Weights of a small GPT-style language model, trained from scratch on English Wikipedia.
Training: 113M tokens, 3443 steps.
Each number is 50 + 12 x the weight over its row's rms, rounded and kept within 0 to 99. Layers, rows and columns count from 0. The size before them is the row's rms in percent of the matrix's.

# q: layer 4 attention query, 96x64, rms 0.167, rows 0-24, columns 0-63
# k: layer 4 attention key, 96x64, rms 0.17, rows 0-23, columns 0-63
q0 065:81 53 57 37 59 65 35 30 49 63 60 51 37 52 31 42 60 67 42 58 47 46 46 37 46 50 48 60 37 33 64 57 43 69 78 47 28 41 37 48 36 59 46 54 31 52 71 49 33 54 51 57 62 57 55 49 47 55 61 26 66 55 45 55
k0 068:58 65 49 39 56 57 56 60 30 50 53 69 67 47 27 50 46 68 35 57 44 45 62 29 36 66 55 45 66 48 56 61 41 55 41 69 44 44 57 50 42 79 52 52 37 23 62 54 44 39 40 31 52 53 69 61 38 73 64 51 63 46 40 48
q1 066:64 55 59 56 67 67 53 65 47 48 54 55 68 51 38 52 48 58 78 81 68 50 60 57 50 58 73 45 54 50 59 44 63 26 46 70 66 70 41 40 39 57 47 37 51 44 73 60 59 35 58 64 51 43 49 56 58 35 43 41 68 51 47 44
k1 068:56 31 52 48 32 50 61 50 31 45 62 41 66 61 37 55 35 58 65 85 57 56 48 39 49 54 53 51 48 47 53 49 49 31 60 65 47 52 41 42 43 36 30 36 58 76 68 53 54 47 50 57 59 40 29 50 57 08 53 52 52 53 51 51
q2 071:48 70 36 28 64 73 62 42 45 46 55 48 46 56 55 71 69 58 56 48 58 63 65 59 59 43 53 28 47 37 39 25 66 43 39 55 47 72 60 50 47 62 39 49 46 48 25 51 47 38 23 50 48 64 42 63 30 45 52 51 48 67 45 44
k2 065:51 64 40 27 47 44 64 57 48 43 72 44 64 71 60 67 54 48 67 46 55 72 80 53 41 58 48 35 45 46 36 28 71 46 21 50 47 51 58 42 38 49 55 53 56 59 44 53 53 39 40 48 38 58 54 74 31 50 50 33 42 51 57 47
q3 067:38 34 54 51 55 36 51 35 44 44 53 38 58 52 41 34 27 31 63 47 59 59 72 57 41 65 78 46 51 41 40 69 54 41 55 60 26 44 41 40 35 34 49 65 52 61 76 54 55 41 62 59 78 37 60 50 46 46 50 61 52 52 62 56
k3 072:53 41 62 61 64 58 23 35 52 50 36 68 52 36 60 09 36 55 65 63 43 41 66 53 45 44 58 49 54 57 70 47 48 49 50 47 45 41 40 63 28 48 58 49 56 63 72 48 62 63 48 73 59 28 48 35 37 53 55 49 52 53 49 44
q4 059:35 39 74 56 44 55 45 31 45 47 41 61 47 47 54 61 30 47 38 47 31 69 36 58 77 73 60 54 47 50 50 54 58 34 60 70 40 70 51 40 45 57 47 51 59 54 47 49 63 49 61 50 43 79 44 36 55 58 50 34 49 29 73 57
k4 073:38 27 51 52 43 36 56 28 50 68 64 48 65 59 43 43 35 36 53 48 35 46 44 54 43 61 33 37 26 32 29 49 45 48 32 52 38 48 40 53 41 46 26 50 53 66 54 36 42 67 53 17 45 42 40 40 36 63 54 43 37 49 55 57
q5 059:48 45 44 49 39 43 61 68 61 43 53 41 53 50 55 61 16 23 56 39 58 58 52 66 55 44 54 47 37 60 37 67 57 47 39 49 47 53 42 62 56 55 46 34 53 62 37 54 36 56 40 75 52 40 60 32 73 49 19 32 53 31 50 42
k5 060:44 43 60 49 62 83 40 46 54 43 51 39 47 28 56 51 50 56 52 73 59 66 52 62 67 38 67 32 42 54 34 39 49 51 61 49 68 61 25 71 74 43 58 50 63 51 45 53 61 66 38 60 54 45 45 52 73 51 38 63 47 61 39 53
q6 056:55 52 41 35 48 56 40 55 44 42 45 73 62 62 44 69 59 40 37 57 49 47 59 54 27 41 31 48 80 40 60 21 49 52 54 40 58 44 57 61 67 33 47 65 48 37 72 49 59 41 68 52 72 42 57 48 44 31 39 42 41 54 32 46
k6 059:59 66 64 40 41 54 66 56 58 78 28 37 54 42 52 49 52 24 50 51 58 36 52 54 39 38 60 48 62 39 40 36 48 28 56 52 49 62 59 50 60 53 57 58 29 29 50 61 53 38 58 65 36 65 72 44 57 29 31 34 59 55 44 44
q7 056:38 58 47 32 58 29 54 68 58 57 56 58 43 50 44 29 38 39 74 60 59 39 67 26 42 66 49 61 51 70 57 64 46 45 32 52 50 29 63 50 46 27 54 41 52 54 62 68 59 44 52 45 76 58 44 44 47 48 27 37 56 45 59 44
k7 058:39 72 44 48 54 56 48 49 66 44 33 55 33 26 47 23 52 45 68 59 48 45 46 66 66 51 60 47 56 74 46 39 56 53 33 46 70 50 22 55 60 48 58 49 52 60 61 54 35 51 47 73 58 44 37 55 45 26 32 57 64 32 45 50
q8 070:77 59 72 57 36 78 58 44 44 64 44 48 37 37 60 37 45 45 48 29 23 42 31 44 45 46 52 49 70 45 59 38 40 51 53 40 49 65 45 77 70 50 47 56 32 42 40 56 48 54 46 57 61 38 58 50 41 66 30 54 59 40 57 49
k8 075:56 57 56 50 40 75 44 51 50 61 42 65 54 24 60 47 45 47 37 26 46 61 24 44 79 37 52 61 40 29 56 69 53 44 48 56 66 44 40 40 50 70 61 47 56 34 45 66 36 48 40 53 44 43 35 43 30 62 57 63 66 55 58 46
q9 072:58 62 38 65 52 53 58 42 43 32 47 70 46 47 36 44 50 52 65 50 55 26 72 46 62 47 70 46 57 71 34 61 42 54 58 60 35 55 83 48 55 66 65 46 30 36 46 39 44 46 48 60 56 23 55 46 32 52 42 64 64 46 40 57
k9 076:51 59 57 67 52 69 47 32 46 12 34 58 40 44 52 54 59 67 47 57 48 57 43 50 72 46 55 38 64 48 43 40 74 65 68 58 81 61 49 41 33 59 57 61 43 50 41 53 51 40 31 64 42 40 50 54 53 57 70 41 54 54 49 38
q10 063:38 51 69 60 51 57 55 61 44 40 48 53 64 33 43 78 49 55 52 54 61 64 39 57 69 53 28 39 47 42 57 60 56 48 69 61 54 36 55 51 65 61 66 31 52 35 36 48 55 40 51 58 66 69 67 73 67 78 47 47 42 46 62 42
k10 076:52 57 48 45 58 31 37 62 54 61 59 19 60 68 42 70 62 56 51 65 55 64 43 66 43 63 28 43 35 22 37 51 39 41 59 44 44 47 40 37 55 30 51 59 45 61 47 35 46 57 67 26 52 56 54 50 53 60 42 34 30 42 52 61
q11 064:39 37 39 65 49 66 51 64 37 39 40 48 55 27 66 34 41 46 53 49 61 49 35 37 57 45 56 33 55 65 56 43 62 51 58 50 47 80 71 80 62 29 66 42 48 39 45 63 58 50 65 59 65 64 59 50 63 49 62 66 45 56 53 42
k11 069:35 31 43 64 51 69 40 47 74 60 47 40 44 33 53 39 36 67 41 44 60 50 30 43 72 55 61 51 50 41 27 44 72 46 52 60 67 37 30 30 58 48 56 52 67 58 50 61 47 50 54 51 41 66 40 38 65 40 56 38 29 47 67 52
q12 058:54 41 60 55 34 66 47 65 58 50 55 41 68 61 39 44 63 47 69 53 57 30 62 47 37 28 44 34 41 46 64 56 33 50 41 53 26 74 55 37 49 56 53 68 66 50 57 52 39 73 37 72 47 31 52 67 48 33 48 60 55 60 37 45
k12 071:42 34 79 45 37 61 28 64 40 28 42 48 48 57 42 67 52 49 48 54 57 25 57 46 55 31 64 35 60 59 57 47 25 33 57 52 34 56 58 27 45 52 60 58 49 29 51 61 52 50 37 74 43 46 48 53 44 34 37 58 42 46 37 53
q13 063:42 64 43 42 60 67 42 48 53 41 79 62 57 46 59 59 32 65 58 39 62 50 52 39 52 42 53 49 39 51 40 52 61 52 38 49 76 64 51 35 38 45 55 48 38 71 39 50 40 59 55 40 24 45 36 81 61 68 51 61 36 65 62 36
k13 068:52 43 41 36 61 39 51 47 48 51 82 37 47 73 48 54 40 58 45 46 49 65 52 48 27 74 40 44 39 47 49 57 53 53 30 39 64 52 36 42 38 33 36 60 44 65 49 48 55 56 75 27 48 34 61 80 62 46 48 61 43 49 45 63
q14 056:55 32 68 75 54 71 63 23 34 48 45 61 43 63 40 46 45 33 44 53 55 32 49 59 45 36 67 38 51 55 51 38 61 32 45 48 34 70 57 45 69 64 73 40 56 44 51 47 50 40 54 65 50 69 50 42 56 59 42 48 56 48 37 25
k14 068:46 27 53 64 38 65 60 29 42 40 49 57 48 51 38 59 47 59 60 63 65 53 43 42 70 49 54 37 27 21 50 47 64 25 44 71 56 56 37 30 37 66 64 32 52 58 56 46 47 48 59 71 38 61 44 34 54 53 67 54 46 57 53 54
q15 073:35 46 50 60 66 49 49 44 75 58 70 43 49 38 64 65 58 66 72 59 39 46 40 71 50 37 54 55 54 43 40 34 37 36 51 58 66 68 36 60 58 22 42 53 55 60 51 69 44 28 36 56 35 71 37 47 46 44 39 38 50 48 47 41
k15 070:54 46 44 39 76 45 57 34 61 46 67 42 49 70 41 62 44 37 51 42 48 59 57 55 49 62 74 73 34 54 33 49 33 53 56 62 46 33 52 75 68 58 43 42 61 75 59 46 68 55 44 69 39 64 33 47 46 51 33 56 51 47 52 41
q16 060:61 35 43 48 32 43 49 47 47 49 36 33 34 39 49 38 60 47 53 37 48 67 32 62 44 38 47 47 39 49 52 74 45 71 55 56 26 39 48 58 64 58 68 48 49 58 57 36 59 63 45 44 57 61 46 62 46 70 49 59 50 94 38 56
k16 056:40 57 60 61 57 53 47 71 44 35 42 59 44 19 46 64 56 70 42 40 62 40 55 38 64 37 33 45 49 64 60 63 32 72 36 60 40 39 66 50 54 53 73 39 57 22 57 48 64 40 54 65 62 57 58 56 37 65 58 55 58 55 52 42
q17 071:57 69 50 41 63 53 51 42 57 59 71 44 47 58 59 42 55 33 51 49 46 53 53 69 28 74 70 45 35 54 59 40 35 34 43 32 31 47 57 68 38 35 52 40 57 50 57 40 83 53 74 38 49 41 50 61 35 66 41 47 62 52 44 52
k17 092:65 51 58 59 36 57 56 45 50 47 28 45 29 41 72 21 46 41 56 39 35 33 53 56 58 49 65 35 56 75 67 52 50 48 30 49 40 45 55 54 49 51 66 63 49 53 52 53 55 62 44 67 43 41 38 26 36 38 35 51 71 48 32 35
q18 058:50 55 65 49 59 37 53 60 44 65 50 46 40 45 75 57 63 48 54 65 58 24 45 41 39 68 34 44 56 48 46 43 42 68 45 30 75 52 49 68 44 69 53 36 52 50 27 68 35 18 52 61 47 49 65 53 38 53 46 56 56 38 41 60
k18 059:46 63 22 44 68 53 45 55 39 65 32 35 24 49 60 52 58 34 28 57 46 46 41 48 68 64 58 61 34 63 53 44 47 57 60 39 70 57 29 49 36 89 55 39 61 53 46 54 36 44 38 58 54 66 48 48 49 50 46 39 50 50 48 54
q19 061:67 60 47 56 71 45 35 55 51 50 51 55 56 43 53 27 65 57 56 29 27 48 54 35 39 64 51 21 35 68 76 27 51 31 40 41 38 48 56 44 53 54 47 54 55 49 47 39 66 49 48 44 54 64 56 31 45 69 56 29 58 62 41 48
k19 059:53 39 88 54 41 55 52 55 56 45 27 61 44 29 65 41 57 66 42 46 47 61 58 49 61 40 46 40 48 55 63 48 57 49 47 71 27 68 42 36 51 52 53 74 61 60 45 45 32 57 36 61 50 68 37 38 38 51 30 56 51 41 33 40
q20 069:58 60 51 39 55 31 43 59 42 39 43 40 43 82 59 65 41 36 41 33 38 71 70 42 46 58 53 55 42 68 31 36 62 33 50 54 56 39 36 56 46 67 59 28 49 62 55 55 64 57 47 61 53 50 46 67 62 58 48 33 64 46 71 64
k20 065:55 63 58 66 40 38 43 55 59 76 34 48 52 40 64 36 47 38 56 63 38 56 60 53 50 35 35 54 47 57 49 46 60 28 28 45 43 58 37 61 24 31 52 39 61 58 49 52 50 65 29 56 53 44 47 78 42 63 49 34 54 77 45 55
q21 061:69 66 63 46 43 61 54 27 55 44 51 64 44 69 57 46 58 50 73 40 48 41 55 35 67 30 58 58 39 71 33 42 40 58 60 55 50 56 66 40 68 45 59 60 30 69 37 42 32 59 55 46 46 58 37 56 51 65 35 72 55 58 37 40
k21 067:57 52 58 50 56 56 48 35 52 33 45 53 48 59 52 44 57 46 40 36 49 60 31 34 46 33 50 57 42 54 46 42 62 62 29 41 75 47 58 42 42 52 75 57 46 49 37 68 49 26 43 53 38 34 40 79 36 88 65 57 48 52 41 47
q22 071:47 48 49 65 38 65 54 53 39 59 37 57 29 28 62 49 48 74 65 47 44 53 48 26 70 30 56 49 52 45 58 42 48 43 47 49 67 56 58 51 42 62 72 63 43 38 47 55 34 56 48 84 48 61 43 41 40 51 58 61 40 42 52 19
k22 095:34 51 47 62 55 60 46 45 60 64 62 59 42 57 34 85 50 69 40 55 56 68 42 41 63 58 42 65 49 22 38 43 62 52 62 61 52 57 45 26 57 52 48 50 54 55 59 44 51 57 50 45 48 72 36 62 54 61 66 43 35 54 79 31
q23 077:67 56 53 55 63 41 71 50 36 65 51 46 53 70 34 53 47 69 46 72 47 54 61 59 38 72 57 45 47 58 61 34 61 21 34 28 61 41 43 42 42 34 50 42 63 46 43 36 58 42 79 39 49 42 66 54 61 52 40 37 52 39 49 56
k23 073:61 43 43 52 37 63 59 46 33 53 26 42 46 55 48 19 46 57 54 68 65 49 57 54 41 45 62 54 31 46 67 64 57 37 52 45 23 77 49 59 39 36 60 44 50 55 61 46 46 59 61 61 51 34 50 39 54 37 22 41 60 54 30 41
q24 053:20 31 41 44 61 48 63 37 38 48 60 56 69 48 34 50 45 65 64 38 45 38 41 46 64 55 35 55 62 54 61 47 52 37 40 71 41 70 39 68 61 57 44 68 53 66 56 54 28 48 45 52 71 54 62 54 63 37 49 72 61 49 46 66